config = dict(
    n_kv_head=5,
    vocab_size=8192,
    activation='geglu',
    norm_eps=1e-06,
    bias='none',
    init_std_o=0.0073,
    beta1=0.95,
    schedule='wsd',
    decay_shape='linear',
    batch_tokens=65536,
    seq_len=1024,
    dataset='wikipedia_en',
)
Each number is 500 + 40 x the weight over its row's rms, rounded and kept within 0 to 999. Layers, rows and columns count from 0. Numbers have three digits each. The size before them is the row's rms in percent of the matrix's.

# down: layer 3 MLP down (transposed), 1280x320, rms 0.0596, rows 510-609, columns 160-199
# gate: layer 3 MLP gate, 1280x320, rms 0.12, rows 511-610, columns 160-199
# up: layer 3 MLP up, 1280x320, rms 0.125, rows 511-610, columns 160-199
down510 092:495513512554547558541475502500530546560466443502502516536498480444541503453425557449544527552559565513535506512499479533
gate511 103:498458536426383533480523445536408443502519473554516568457585521498580500533561472531529522536538506511461519533504512504
up511 108:430520484500548574548475503490453477572475539442544545455510464487526476542487462547452500483566533524505463519487508530
down511 099:513546524620481523572499480485554488533452532467506536465529481504499524453543584493455529580525490493516490548499476562
gate512 098:464486549513496546503543449502439488448487532571517523487479542521479421503541506562562439570519497568509541424560513565
up512 102:615538590549486404477514542493559546487480482453515554576467509461470531505469476500428520540509505472485501456459510521
down512 094:423486495475498428532521520484468578510535463493506483430498559537438522514483492466450412559534497508502501478506496519
gate513 099:447467459472496489417493444489388503427479460393599490512522445500486513451460518444501429525468509476561491459436492515
up513 105:529514476486567502518564509463556493481422592542483486515410492559447503449511528509491554483521530546533464504494484489
down513 094:453537548497446477538510392522492550545446531557496473445514529476517473482471549549463440456451408474479505611500545477
gate514 100:420524490494514535517478517521523516517554464565493458520439478492563489516572503416502567487443494490563540484499480429
up514 100:382489441462499499525499571472449452479527491494547539463480490471434432549503515480445470489516524448465548465481511410
down514 100:530468502502452589437512504487578511508493469431529470473556420486502466496516543495528531494522476499504457464504478503
gate515 105:504464445529538514492514442511453471468492552458487542479449475545527550454534487521497468547527485502471561469518489541
up515 105:509466462605581473507484480508487425477478534535541485463519477535518527466521535512454514496466518499457519421549523542
down515 109:522520480490530466572498503473548506544468526404452484467522491421494468502500573485496452498513456537458471510548468455
gate516 075:466527469524522459513492487498526502495523519517541526541508499535547445537454574506536481498545486481516507503461519491
up516 073:543534517547530445552515511497519545507451471504527498479470519499449534560529460494540477481466532467547463578484444494
down516 076:555562512516510513524436477462462517537474482451542527489498492538483437454494539407531491497511505539495461551559499511
gate517 104:469499497516531433468507513551497516537429515558475470472500477537547516540531501489510455497547435510490503569542550484
up517 099:528467514481504539486468394554492505500462477516433462588556537458491573521467488470477419539464573510484518432509555516
down517 106:443545490510492452449493553467534531488535528508494451527548529537491526411477445521497536450485521533504552482494509437
gate518 099:540484563548504496555528540496507497517521503468475499495497497478539524514494505509484462527582540540534446543516498515
up518 103:485426459515526446543492505561492545458479484486478493506481434469577457464520466564552524518499524554479485564437533454
down518 098:485434545476450463504499459551552499512556476480493506493475523529577482511561475495518508519567398497538485542440471534
gate519 103:453503518581476489443433462431540457473455558516485472485474540531478472479478466438538441609561458544552556464465462513
up519 108:497521442450525515523448511451556498503487561554452587529426508516547497553488475479510440482501490469523560457519434537
down519 102:513555477476514576490472485552588447467517555519487479541500477536562441422406503465522532479493503506455557530493421438
gate520 097:493427494533502603492522462415514477502476513448458496538540488477522533437475533516553496537464565481452487544519568471
up520 097:432443504506520512543438428559518520409496478483468466557481469430482595510481547503547506531497518565477469525476530435
down520 098:480450493497458482516479447497560518487501477509460495440502545460462502483515480553500491515501468503535490470538475509
gate521 106:470511473471517382464478519520515489516497539494554492450500523531476596562457491484474511483478532516425483474551505608
up521 091:484485548501546486476451508415501515436498541505544519469443489511509486442508435509499522450472484421527541440560539469
down521 103:408473440418523567437479559483533582533534490478485497492481518416523477624471460505465461458512441434472469435449456474
gate522 090:513560461434520496463498421475478522532529451546468456509560571597487527478522549458430483526535500513533547592464543501
up522 098:521495435512538471543509404561439519444449473566472507501542573559521499559533514556467575444539552449510512534571539580
down522 110:505502548504441493463534467526496442514471444579456530499516501541530502496485433475576590519483539492523484540491503500
gate523 103:493482541509437518548502457501485461528502397499479583455463516546478520509439533506513570489469503502484439437464535476
up523 104:500523531533495448498471498513508506586497491491496518427564467471510534476479541415488545577524474499504463547485508473
down523 099:566449485536536448609537532491509497616578478394494463417513478532448494430543449552501538496470518476564488488562439511
gate524 073:502505509515508456456441470452527457555546546527530479543503532465484455452476521518548472487556557466467493429449544526
up524 080:519539469460501533546493573552502511400475478460417495528477484495511602446490517544506469435437413547507512493492474457
down524 079:528411472477437490481562464515482520428519461468483495499494497438503562487512537458431432483502563565475453508494520562
gate525 090:508537476483405505600546581499492537465509509492492507471492494587510509445478487474461531459509502526541449496498467520
up525 094:478564508435514538513543473536560515526568537510471441473491522528458495476490510483467426554522513521453571528503451503
down525 088:512460503483516486484452616507546503452539601559492489497522482562546518522433497481546482511504527493493441528580452486
gate526 099:490527463470446574448549449526506552542574522518421442525500521468474495461529498427523573494514597507424536499506442552
up526 102:529440519515465477521488499491501474452527424469563546500576500546510531493482543572435542462461527491483470479541512463
down526 095:533502494493522510451519467480482482536444569515502546503517506502429489513464558543432504513488545466529609491531498496
gate527 101:502499505542560544537545476473534552413471498478513581417512480432517574543513487479504469505465506422573444415520459538
up527 102:547533524482553499471413556530529458540480467531547467434490452461478499451551572551490547432464488523459499497544532542
down527 096:508528534474474510426523507406434520505510502470502498475525516563506455499446507475497536481495452492536501547450487477
gate528 100:505499529483504478447488460443537488516554526486501521504496526499401459467551519524513475449503491580505506503435497487
up528 091:470441521519484503455527472458566450570514435521474470403518551529488510446618503547464531504500528507487509511508488493
down528 100:426553466475501461485514429520425560455444510522483476458482490473504521520553478421526535513457509472451523523545556528
gate529 092:515501518484514446433411502515488452488478483479433428436536481487479556561505522434476447539532463573454541520505472439
up529 100:480496608509490468486509448525502538447493456502516607454512473550518497505504484500526499544495488455449531508426430487
down529 097:475445476560480546549495556457533545538485544445477545489508482457501545457494517487448459564498592529522519554520521439
gate530 103:486516570553482481486526552558461480449442504544513589469539572523530466454528528529448472507468477506499494491469498453
up530 103:504484476511548563537510445535520550474546522534485482448472466499512492510490456458513566532482526512506469540503468530
down530 104:500465482458518479496474496509430505477512476462516534534567547538436517443481492511482558503523471531600493499460536489
gate531 092:588520455450492487542484498507505500471515569510477603524470518509487468500510518437542484539547487492501490478538487493
up531 100:479484528450488408562575436540470518454502418511476539510488543424455374530511530522518464438507488492468493488466528447
down531 094:620483489539470490446531566531573518496409490550492494476450494430498508560481497485525417496553453513578513519553569559
gate532 113:471487512508468467515424514450519518532470557488503419447533462519530530498511520582524547567504454476464463524497470506
up532 115:465539479529546450473478498469530445496509517522466485525449512488526448429543563544505483566475495524510551410508406444
down532 106:490495454534555536498462517523467543537465469546554498508427475500473534523415487512503486466520481474523439417525464512
gate533 098:451540487508438485560492494514423551526456441402443482476549514578495526521495500548508520486531434537526414482456472472
up533 100:423523563501587426531481437429500515498502464565520458466481544470551518514520516511582477510556512510575481462540450534
down533 095:509440514491430479533425501528500563478463544494576527524561536524509453509528435564494490473503568526515446591554446530
gate534 088:487469500498616579518527456493502442522453514569515540441501498492494555566499491489469514464536478465524468531461498514
up534 087:503502518515554534520522466502552389508504578478523508385491454499473423519500520545436451502567518479553481533501443505
down534 094:477516496470523570615451491469512457454534510558524511489547421448499602491536507595453489498505443508472523526477599534
gate535 104:521487553471492548468477478522394607522471499459450491507485476436513451565480441527504492547525477502443498521481504506
up535 106:518536499513513490464575518511510546481517536497513511481464477443401491482401546490511422509468460520523474492509449543
down535 105:513457510479511461511520513484445536499478461558496447572564552525504450562522502499441535471537533482516457489548525464
gate536 103:493540496465504472544489539440486549468448491551454555467527585506492508483529521468422540428572491487423542466537489508
up536 099:455512495499492474527482546542512487559510545542540525483543541445480506463486461450514470498509540505442463600512549484
down536 099:471458483450427454477462539556484483618532458508520510519503505456450502475561541442545480496540485521488522467550521535
gate537 105:503558553539583455573529537522495429516551490490518525488433534465447507492502480518509487459496484538552473462420437487
up537 118:538455502487489463542455528485510509529495538487523466430546559500466545417500577499502557500480544469423484545491460560
down537 101:495562474482494493533496505539453528474521487480485464429445453481434507486559462516519440482514463549488519491451502463
gate538 102:504563451503572438402494465514522449450511491503496503525455473488442466480519455485502514554499546502557490461517528502
up538 106:525516505483463499445512529520513540532534541537499466559518493557421489531547465491502465540478483499509495509585550448
down538 108:455543469515541476479520509462542489495469492512555505527494459405460439557558536474532484567457491486491555457512468519
gate539 098:532486494483466559539519526516503559510441514503487574491494475557478443538481515500558589516559518580489526599501527482
up539 102:546476462508552520451486511512499482456470489529497518522517466541515478517495457522535501518569402547489555571460488461
down539 103:421531505519483490514536520508505531402544444434574456464544513521549507503465490483475434470560502522491427496434476538
gate540 104:553571541511415561505509497513444515446476527462487585515562445565552459442481512470493511492465496438521533515416491538
up540 107:494466539464492482473497510547484480483465448520514561584449509466456595498494511530518521559491548532522478552494533410
down540 096:554561519520554516475526549465555508513431572580479526502517509477525500517552505488540479557426593422530446474458408548
gate541 088:466492553543570528536547543629593463522474493532432449526449507548454500484566518492463524526520551534486558520566483471
up541 087:490490462518586506481459600491508492506532556513463543477560535480476448440479488534489536517482489439532533508507493445
down541 109:526513504505529571510495557510585486457511409533394430525505488530526505514544504495523493525450457455513496463504528528
gate542 102:532525572477589462573485515501507493514507453475519518466488466532472536476575516467488517503489529475542548528464486487
up542 094:478440453441509428505462512532456543452533442534568532477515540487549455507540512540446563534462505545453515543537523512
down542 100:512520459541476478426474535471470505495534581482454500466432516489459508549482476540537439504474582562572464479520476491
gate543 105:480478471496552553512519510500462476458411552560488499499574543485512473442497463457458472530434473498447462510477504508
up543 102:553517486498559558473536502471524592530429452493527518539444584495508475544537480466408532436619516532504479521580513539
down543 099:450467542484493519509483466471488569534435562533456513499578534473500428485515530530497459530513503502430428560549563537
gate544 106:461484464475430483607458441477489538485533449516486562454496474460479498507472440434575554476491411483503535574470449510
up544 103:565504522451432559515423446537560534487492496532541466404427448462543521459475434528466486471461499524509514515427450538
down544 102:506534424410464563560437475515494477492520422508542536570436445499460535523482486536521570476469448515509421480518475463
gate545 105:525525518488486487467565382453484481501502523463521550500416517542511503544469481536585484434541444519498497608451441530
up545 104:539536498466452501577454537520563525457496505450485575529527558480553439532430485497522523455521527403547484498464531482
down545 107:466474543524474506504589455528514488545518517541467541533481530489514478521422484567573518490488517544441474540463478502
gate546 101:437463464557403447403524559521391505489527481478491460490476537467476479537443492446419441539486502469493476544515478467
up546 100:506442543465475483464463512532582539511517415515467519532447553497536536588462520499469487510500458517515507499472526491
down546 094:538530464406542530536504511514545469425483461495540522512476518504473486492482520466554428469477443531515532457500529468
gate547 103:548516523512446492416544520476527529532448459462435526486504429533473464466583482514503549517433515445522508527507462444
up547 106:519546467577556568480478480487466507529496471490459468452545496419562541543470549458474521387426496538420425407536472543
down547 112:539492551486529507459466535496479496490500484428476461492500533570515491487517576477499469586496470432438442545480526507
gate548 092:451515451497486505522442543510545531481448532555457461527450479472493479465490466471413463495532472529513541472471507518
up548 092:484509477506512504445523471545516508531467568509466438582516528429529443539503451470517479604467471493486564527424432511
down548 093:527515473479392476505456560580514477459472478534536499508597409499548460527438492509472476455441464486552494506502593556
gate549 104:494542482543487499471585504501517544527424547495567509450488542509555494524503504513474522510474487498475484517497518463
up549 103:551525488534432455537514508496486548468514576521539444539509487440513485489459526502534445516523457525505554454509436542
down549 106:470454523424547504538481498494443494458458526459511444558470482456490438464512507515471529462475522466509548444530525518
gate550 099:410448452551524480493473509480519535542509506543394455439503438452512473533546501490470558479560484510454475499488504582
up550 104:431482517568530481516486506567506447538498543454502568524449475560479519489568529596463503503489524482566469484497518500
down550 097:480554490469500507482473481463515482546487479470570445466454475538449558563514505472522499524528459573566436466505440468
gate551 105:442507511501453496452467556490548488452478507566547514546485536538485500513506487520516489494407505448468421503511509476
up551 100:436479461507531523530538448516483488507488471442473417459452381514539525475596518516450513597508557560474531480506489488
down551 098:475482515610479493441585480470429504464501505550497534547513528374551534544591489441517519565441476490513473462542498524
gate552 107:509501492385508516473503484564532509460430527492499567376488475429463439485502525532452494407535541536505573508515526563
up552 096:423534460505456504496525442444506503482496558558544488462560399527566426455475529483466505462516503455527541446502487461
down552 103:543464438503554525449542485587529538550465529458544478516484461492453510491446489472478519491507587510497532579470496558
gate553 096:506539449522498521484524483588427533498468531522467504466528578496465452480521490544530471550548517526461543551513502463
up553 096:546454499452678514535492465441463406498537507517537453545434505576494512450454486511487445494488437469531478487575459513
down553 094:520569499492476482515479526505419456530564568392480507542543468487539539466516451562494453487586468516587566490513474411
gate554 103:515508500527507581504471462487441575520454430558537472514493482489431522505488472550473457469502414575558527536466480519
up554 101:501486529528470474553507457496455570490474521447488454468456513523513577528450553487539484490556535486458478501451552484
down554 107:581466581427439497494553492608498466513463514482461455542553536444535520491543469515552552485594476497459505515487510517
gate555 103:501469472438454527457476471515478484491467462453472538523523484488552499463523500515435483538505459469466482538535525457
up555 105:507499517579435496509516536479449520483586556515525520512554567554488488505486561526498464482540530519514492513433492561
down555 100:509477495527382459494467573400458446462480552503517471431505587460458499464530534553466490429519504467492476489516481476
gate556 103:558472524537458487570583535460490463433517482550462501464510469529549387563523454496536436495483437503563507534504505478
up556 101:602459509468575509497466455518504529489552473527467550527473528474508513470524477517471452481447453493521550528464529382
down556 105:472528482468444555542491481485477526402515487480420497538451474488533390504557498524497534507463496467540475553434423505
gate557 103:463467482482446457581524485494532564515498508439488519527533557548469544456450466467523452591578525475476541543559461499
up557 091:485481475514531474557536478447504589511462527488488520538536502542449521517496570465476434540519558441547477553558485546
down557 097:527487520584581475501487575540438523550568461483550496507395430560455474490525568503551516518512527509542434433553502483
gate558 094:557465362427458465592608498494494466472559509527531510480556503544498519470474515489537501483487480584549544496550474529
up558 105:414477416431519505492567501555463566474504492464510557536503459557492535507478543472494502503440511571517524483454435507
down558 094:504442507524475464547511533467601535505488470514499571476472489457547442483491485530488590479490533473457520511507521473
gate559 110:502504457465410492533443571550449516489506482492500464446519507526539498481519547509556481512419476449528583515422513551
up559 110:502587524504510496499498487414593521566446479458456534528515428478489454503535526505521496483527547508509457530569486502
down559 099:439430450425422437472513451478486582422512508498502481529504428468505535450572453454523468491516474437463541510446511427
gate560 096:411509548489506488400464481476437414465485528419519531513431504521539533455527467494465509580464573578471543528476440467
up560 101:573482427491527509472502558471542462539530541522503541433469523500515556524525534478468498621503535645456420524503490590
down560 097:595506477514470567486476434518541549488530471493437540523507488518560561478512503465478454512569525547519501532493504493
gate561 107:464535495495485501495530528478513449436540568510559512441503481489465553463539440604546496524467511466466467495534425465
up561 110:495557519586499494507549497503477481461556537549569570442529497487495519502531522425563469507466545527444447509472485533
down561 103:481526527449556541500482476480488533451529506556527460540561567486488465539493475487442492512509528544561489462407497473
gate562 102:500500508545528538430550474533512523502476445513449590513536424466506415459502515531518402511490571446469525524470487482
up562 100:497551463506522462452434506531596560503575507539448445575548556472532445488510489513487592488501579504466515503535520424
down562 107:479446496548467519549489518511515547475475567450473475571502485448438512477502478554450527546576553479454526527469515466
gate563 110:531509403541515471498537455488507555451513505485422543430574405505547553467473545447487462586529447524507562535512534519
up563 108:514527527489545390447494519435558449511580521510481523532546504485501464567512445533511433467443496512607548490540483467
down563 109:495552450480414442494498520494444496575537503552507478524442501510505455503529491476520540482377481483554479520509473477
gate564 096:494518462478532501502512483530504441503509516498560576487553508459531598519537499512555512495534523528455506523477473500
up564 092:476468501540443461494517567529546490453423522563467471529577539546485512546601472459483523497498439489481488557527491554
down564 090:437459520472437559477512526467551494576489470491514500530498511502548466493568474544519505507475498477513423471469495517
gate565 102:489515532599514484472442430472524523433508513442546499475455510474506466526506458443539488504529534482409459474443455453
up565 107:454555512462468494524582543487456410551524449433496466523553534433539507545482501530486506481516541512469495505545499525
down565 101:466529532492559559505504497497502482487495565484453442542552416516441525460459487549534553485443487534531556509423418514
gate566 104:441511578435456536480466444531530521474511489505531586590446528474521489444491520515491460513485468557514493481501473525
up566 102:497520521530456432487398486452478521531504529464523487462569410482486537508556475536523473468578473530485526508489508524
down566 101:544496496572490464562542566497516481378450488526565517526472506571548493541558475515475433496488486518537548516450479508
gate567 104:572453525511563447547483482526499473465457493505474535406471489486538556476541523547554456538519501542518471495487542514
up567 099:485422546454557491556419515511509567486542483510552514526498531528508477423476516506520483459461492519541549482501505540
down567 099:493503468464495546505515527519517499417528461516459522540532496469510540497524467506512451558480481533507522479490457500
gate568 096:422471466448554495474461505521560494529483546483433533462520493450548493517471533447441475541421460513454504514570541531
up568 098:633492523508516488519450488463504438488514488495511451468574496494472528479452487462557566434504462445532473483494534451
down568 090:502419506527506562542541473477496510468495433521457550569523501553516476527473460501433458526481549484494497506584491515
gate569 101:457496517478450555536573523461468520479448531477519477522523519448454526486529531468514500573512478574404480524457465567
up569 100:526500484435538490501461456535463484533516415554504554515426506524495511457486537490438501445463547477532517483504537464
down569 100:430527492524576580548478483495466501438500464578523454500474513546482586564460456434500518435458529519493526438461418560
gate570 104:496464524465452541490515482534469539599489558468507520474550575537494468494475508506554468504536515459519481474584508519
up570 106:516454472555517505488548500524415519507495505523465453491553483472484504508517530456484550513484479595478600506449459506
down570 100:505472512498485550429504545540550538480542503496611502462492520556534588519515508516456449506532496442474470453466455519
gate571 111:494489510417525479499540488509568492523513480496452470415497522549454504415443563504464511504522495534501527471472492541
up571 106:454565460479538580571462568473471450452512499518453496508472545529474522481583466466510449468542559427478445533472507603
down571 102:496415523529484516468499537448486453474480497500564517455511441448417549498520518465566516495451479539555476430565566519
gate572 104:507472562479508470518507522472541568528463518475506556496517487488457541488481474520541423500457481506505495486462551506
up572 093:520500515467558508483459487528575445561482499434537521524555435479486460504520528573560428515485541536466485471492535484
down572 107:571492573542457479507502500469531518525481496586581449585492560531530502411442474562537485502490473453524543456565499446
gate573 099:537460516530489507562431449500454526615570501526512493497488525458413589522532493450553558466532544553554564507562495516
up573 096:446438521482480519575431433493478530558515541489490521549563527561421438448499463486497555496491539497461530530537448477
down573 098:487418453520529496506546457537510508549526501480498470521440487506505534474434581498510465519540481518553505466464483544
gate574 106:576462555509596542529511552485520513500529496523402446544535454484598515457496540477482520454481451571475480549514526464
up574 099:462494473510518425476571532553473507528396522427490486505472509478540485432465439501535486521537477434588558486451530540
down574 100:513574506523522479509506483465436502498439534474528509486515463510530497507541452489480518489518497530504553506466524499
gate575 103:533553543468520456460514519482499607460504553490506588484453531466535518520521531566473488489456484507560500446545506470
up575 106:470528512462460437488517553483545495538420515492509504509470410443536463533437479493517524523554446591479489504504458505
down575 099:576526516494503437484546456434446583505501512470508465496558474520437417417552500511487514443511527466472532473473506514
gate576 099:515497446531519566558460541431492458465509551470454476562564479511577502543495566483523555463448500493484480601431492498
up576 095:472499505546461476453572511505511471493523508495524529492512487520558497462505519478530488512448534459530502567556536517
down576 097:513467503500569477520518505509462474477511494500536519561518572496443523507560532446492544478505458526506488453484484513
gate577 112:539565483484442444545427513448534507485473468417467496495505543522477482491500521564537482548561465526473479467492511529
up577 103:535474508507568551489533465515521559517514473558504536518500485537509469484526500544495452444463518512473535550461518471
down577 099:527506468507489448487440546466484501531525600496461538475542534470587494515472518481500484564554523582500428566549508480
gate578 101:544456459513522550473522430508468604523501429507512583511543538530473557416453504538442516506450501456531550461560501517
up578 105:482531525477482533580608514587506520460494468523467477487481563571492496520487528489548457510563489496543527472472535523
down578 105:461548445494463560494470499494480461570383545475529558536527467520528519503502483511459525476448475525456438431512473476
gate579 104:504497457505517469491451507485468572514502466491469476459453470502490563476527533463449403511496456504459495541473524464
up579 099:551489426483474479449508531483496446501472465452437550478484469488472507573505521505498495530481528491453551460513521467
down579 098:494506550541469563466557477489479508456543420563569464449507515505503506486474530460428432497505506499428427541503506468
gate580 105:490524499565525453490573509472435459507432516415550516490448501500465449527476485556595508502420508480575529480474512490
up580 097:500564505472424576497495484525537473493499587584524454471576568492479461558503496468453488431509488493495515451471509450
down580 107:543520500545467499518557571487485451529472478464473550500466449562536488482543510517474464523520494513492478490460489537
gate581 106:490462499525488534614494474467564547539492482452465518443565498518489489542457544510508542538548427440507463496462561473
up581 103:453502479463540484464404464477541495397483482470528509508572542510488473432480553526505434524438437483576369475530553479
down581 106:483545537448500506555522388490513490596501504437470527473540450476498534509486496524624490529558509465551446454452529451
gate582 101:482582458495464434476460418513540517529531501490514510521525493571531505414504527560396523465482475472510515489484495513
up582 105:453523521435479494514497509552509544508476518509452490525461544442535524525522474514547544497510478481532431492511581486
down582 103:496515480497442471469487542518548485506465502427493460512518506438541499460543448462570506549478474526556521454507456460
gate583 104:547547504404458544540452557547572502532478545467475510471434484540513566503438511582501533459545551500482492438558512487
up583 108:459479489547547523473555501523492476470525478484584463449529509466464478461509505420501481516497561473445575498446433450
down583 101:473560509504525532550458485584538526545553541525501496427516469484504618444525473553606491513557496448505527466567498536
gate584 080:486436526449454450487530493556561549508430457461462540473532484541494460442503516472515512510508462467475469477532506447
up584 086:413429497461492514438550540532534531556473501505471484472465587495506474438577506517551471485469466506508482488541513469
down584 099:532467499533470552485445536442491435483475476560572442452465472389462541420481457559434566504506496504510469449466502450
gate585 108:463510430443516437495444532515500511506473527454462489409500449584523495529526531489499530500524454581441474469513530468
up585 101:450505434495491474503478582505477469392498503532425485511447440574463567479489532534500551446494461494469581462442466477
down585 107:469464526504493579504470486522575543450530501466518494510475555488578514478468542522483469539501456520480433561531512530
gate586 095:502500457528540449480425386505545516442589443556473483460555470521560489529511518465504452449511503566497552433499485494
up586 100:423541525465508554562508535491482482475470520475524493440513501440501521597477514428426493494501480496559496553521426491
down586 092:465521494465466515505487560489463536510569535540540489480488529480515526489535514469455506455512454535507532524501442505
gate587 088:500507485442479530556427475430502493492491488487523580480468433499497443411508459414517494557518477499519553527470465480
up587 094:483494509465495562518507485511468549497520485515469529514415482505549482402574586462487429494489457438530528480481459509
down587 095:411532486492473508514499523438468559545424590575428566501477588485590521504536540517543462534482484523532514490463453525
gate588 106:470482474504517524443502474506531472516565458577491462517580475520490478524511453541438484525484492515539610516461397466
up588 106:523457527463462463450454568448520457470508494477445519462530447508433512490486480499538569480585490491425476486491517607
down588 099:496497444561415523543468492478547444444507492542529502499442452475543427516487500501485509587445554558478492500462563486
gate589 096:515540524583452493527496498489400521522463516531428532513446531570493452542464520438515542552493493563482419473485497548
up589 096:506397441476447550538403467526442514494483513547528479533525510507549490513442551494498495509465494431485507507537503473
down589 092:455504467455504537475455463535478554552491478600547466466447455560476546443543531434553494478397539416495566416486427465
gate590 099:441502502486532502464508444478478503488571471500453498446521482491543480513550474486514479521518542491527566451494564601
up590 101:557504445454495510525501520487555567487443524524523483558511566478510543575504505483459492461497544495536502451496451478
down590 105:445497489519457510534445481438509545566480476524438491558454452612494530494526469462533538485425512459525514555506539549
gate591 101:510548501506503491485482486568548470519461460432450500500434489514562460533536433468469553483504543495510519418498419452
up591 096:525450484456475437475476473482569442454497506489514560519529480527426546542520554475450530492499502499462529542518609384
down591 097:509526527505529519496505489498477448548483533566444485510546498535532536493466554600524506537487485493492511441491446530
gate592 101:534500529476507517514472450460454527466518493437646542542545528575465544560472474525475408465490484493507479490445526462
up592 099:445474539500517511489516536437474551494525508487562452564492534458469481554515518500507466496451516465510590474527516481
down592 103:493458523527490506615551484521578484466504402502438536498503505508482500488434529624603467475541556466486462554551559540
gate593 091:484502536509548467479489438458528462534499508507524578530554530553469508481499470560560458545447521533494484536572515483
up593 093:469508498499514442521481459528493481545497523481531455573548459435533486470559603496459519531496544520452482454462490578
down593 092:480497599511524478531503485524531434508459470545463526434523500544465549474461531554523497509468470513483490447508450463
gate594 100:560428523522510521494472458530496581428532539472487481455525532489520455456481517497456543498485501512453464493611464504
up594 099:501529484459468510499529519457516543430495459532521505468536495462543487470511553426436480506512549473476480457493469423
down594 102:420471446510439415506627457535464509538489493533524498529444529470503552510508505453451488482501475472472581409432513501
gate595 100:522482478490462490523501513452481504460446496554458503436587463493567543465524543444479463536498547552508503500545508468
up595 098:413500452463494492497515451507511495531532511500397512539582512542458480506516448465575563491459434488474510538533509583
down595 100:508496500502506597567499560519512467513546399497443551567546501428476553565493497490544544537530453541503463415484477402
gate596 071:462450437432479484468510577488491534609460507538456456540587517502504424474528516520565472444481441486529523480548542518
up596 073:476484471408495496475509501554489490587505467559485405462555558448497466477516469528475421470500490523476569464529512538
down596 078:497487548510513485539533478513519528520472570506510523538542581447547441499437494449519512580564495520490548411525513528
gate597 107:497494546500450556530532453477542528528497515486473443477557494527499442530513480480450523553568528466545536519574550471
up597 099:530491453497558462544545458529432479521473499468518465517494491525537523555450513529564490440481422498528481472501518494
down597 102:500525421571460519492496484542470449495561521561500475484514511471498519461504529564466460463510463449418399490469481542
gate598 103:486553495505526579533481487541472464496498550476525499509526463560477493460465443500497473497505511491559517463539447557
up598 103:450529554542389552532531530544472450484523522490448440521588553496523425547491497474452527521429532515509502457487485497
down598 099:499540554546543424559541492552514493539473513568493509488457511525503580423494496492548496489436495488486511525448494518
gate599 108:531500536485400494523458488463510476519499502442500509480510457433460461499538540496525489478465507480461439533536511585
up599 100:457501562537531477523498452569498493492504483528556428565458487478493532477508463487465473462488539558460550494527454435
down599 115:519555503556539416483468477455449464478505533495524513517565523552501536550497536470511499421492437573477531462471473417
gate600 104:499465526536445469455478486519520542502499522537497415470528554471525478495510539423466531538456513513458560497468509428
up600 098:519525542444521420492459508555542503446425549526558523534501546482530456503449549455556449471457467467475493530496477502
down600 095:470413480496521549487539524547472517469500463535514464537494476560571496486509535578550489533451555465483521559522472496
gate601 102:415531442499520506509486498501470557505485475500499552552530524511468502439591531597556515530527485507495557500464511541
up601 109:526514433515438492519495450577481529517598478449487473508577440521502461443553501492490544477500560547570543544462499475
down601 098:449520482555503459471486523400498571516468483518478546512528476523541591545506529522422505455446442495502543503490528494
gate602 093:468551469418568489471492497479578550452535524547434483520441506572457545494555529479458504552491510536445523530493548562
up602 097:513483498477578610487495509474518560521527435519503512528550489490446429517494406530481488492544417466487469503486504575
down602 093:484612434500514494577476486477508519474515496470449561485465485512450448531487453562512484455464483546486506506477461488
gate603 111:520554482505553459533483463482465520474488460420481559516559561534473512518463522472498550496500564558538507443495556479
up603 104:522601476500574497470492500524515537498534488532551547536457510518535452452493514587427507463539542538499497485484557439
down603 100:648561477428554535541506487475518467539447530494481443505526501458436478483463484532518500495498535497512558549445504497
gate604 090:554475515516508479436568485489481546490482528546555488462463441554466519484464507509544489484563432513444479462465503452
up604 084:493491530513531447484497466500417591548469519488530532541503469549502526445497510492537501473574553475521455488460550540
down604 092:531501505480522436466513499506535550549479499445510525496545481483560533509533451582557467543463440470540447484430530492
gate605 099:477458515507571540552504525592452450503454546517529524543466506523439554493510518506508502543521511492558481541486434494
up605 105:518487544501520500478493435501512520533429415529461495516516507487447484571475527514522528576407510466540466466485600527
down605 105:433547498434511526515438482480520509515530533453499427493536552501510481544497449493473465507492512501539478471482486519
gate606 104:512424536436528472496523506486543547529560485499508484496478570481514535522503511518488500501524508466536457516451542450
up606 107:491451531463501501485459445511483527453492534560479549460511616515504495477487466494478544558482446563515505420456535506
down606 099:559545517499489480535465595446463458504437577503490518537483423472513445511487507421472468503488493512518457525557442498
gate607 105:572538568463555502528488447528501536505519486531411512567558588519515490571517485536524515519571453468457465526485547502
up607 106:494485499451492495535470503530519457495487498492542394502544457464477557504483439513440571536464573548503453503487489509
down607 099:412478495542572503530512497507510538520499542447481515560452530529410525418463499492505504467505576434510510525454446450
gate608 102:503472482391528512541470415460526474505614539535403572528426464529424454509504474484561541491542508484480506482516533532
up608 103:459570521520476512580488478510402571448553563438508492478497448480478571526453446502552507474518556557430592486452499494
down608 107:501505483547515488526468457514523487504482509465492473525535487561534449426432484527436445483508486533484518626538473544
gate609 107:537521542516426539493528526571442501500452500506529464480556476464520452480493489542550505533473409551489460477493427543
up609 103:517425499483490467543480472540428592510481594552454517533510449442486515470475522445555534502492463503550516474499478511
down609 097:564529451559485472506504516550491437547499537497565448505542476471550466562451507481537504418516564504494456501445557573
gate610 103:586466560545588539555480539471471471521450519495486531527526520451493472528536385483590526534440414485473544507511560472
up610 093:500473380586508446509485534503384496577486542615597433519526496431536438585472513475486515494532513492516463501479480463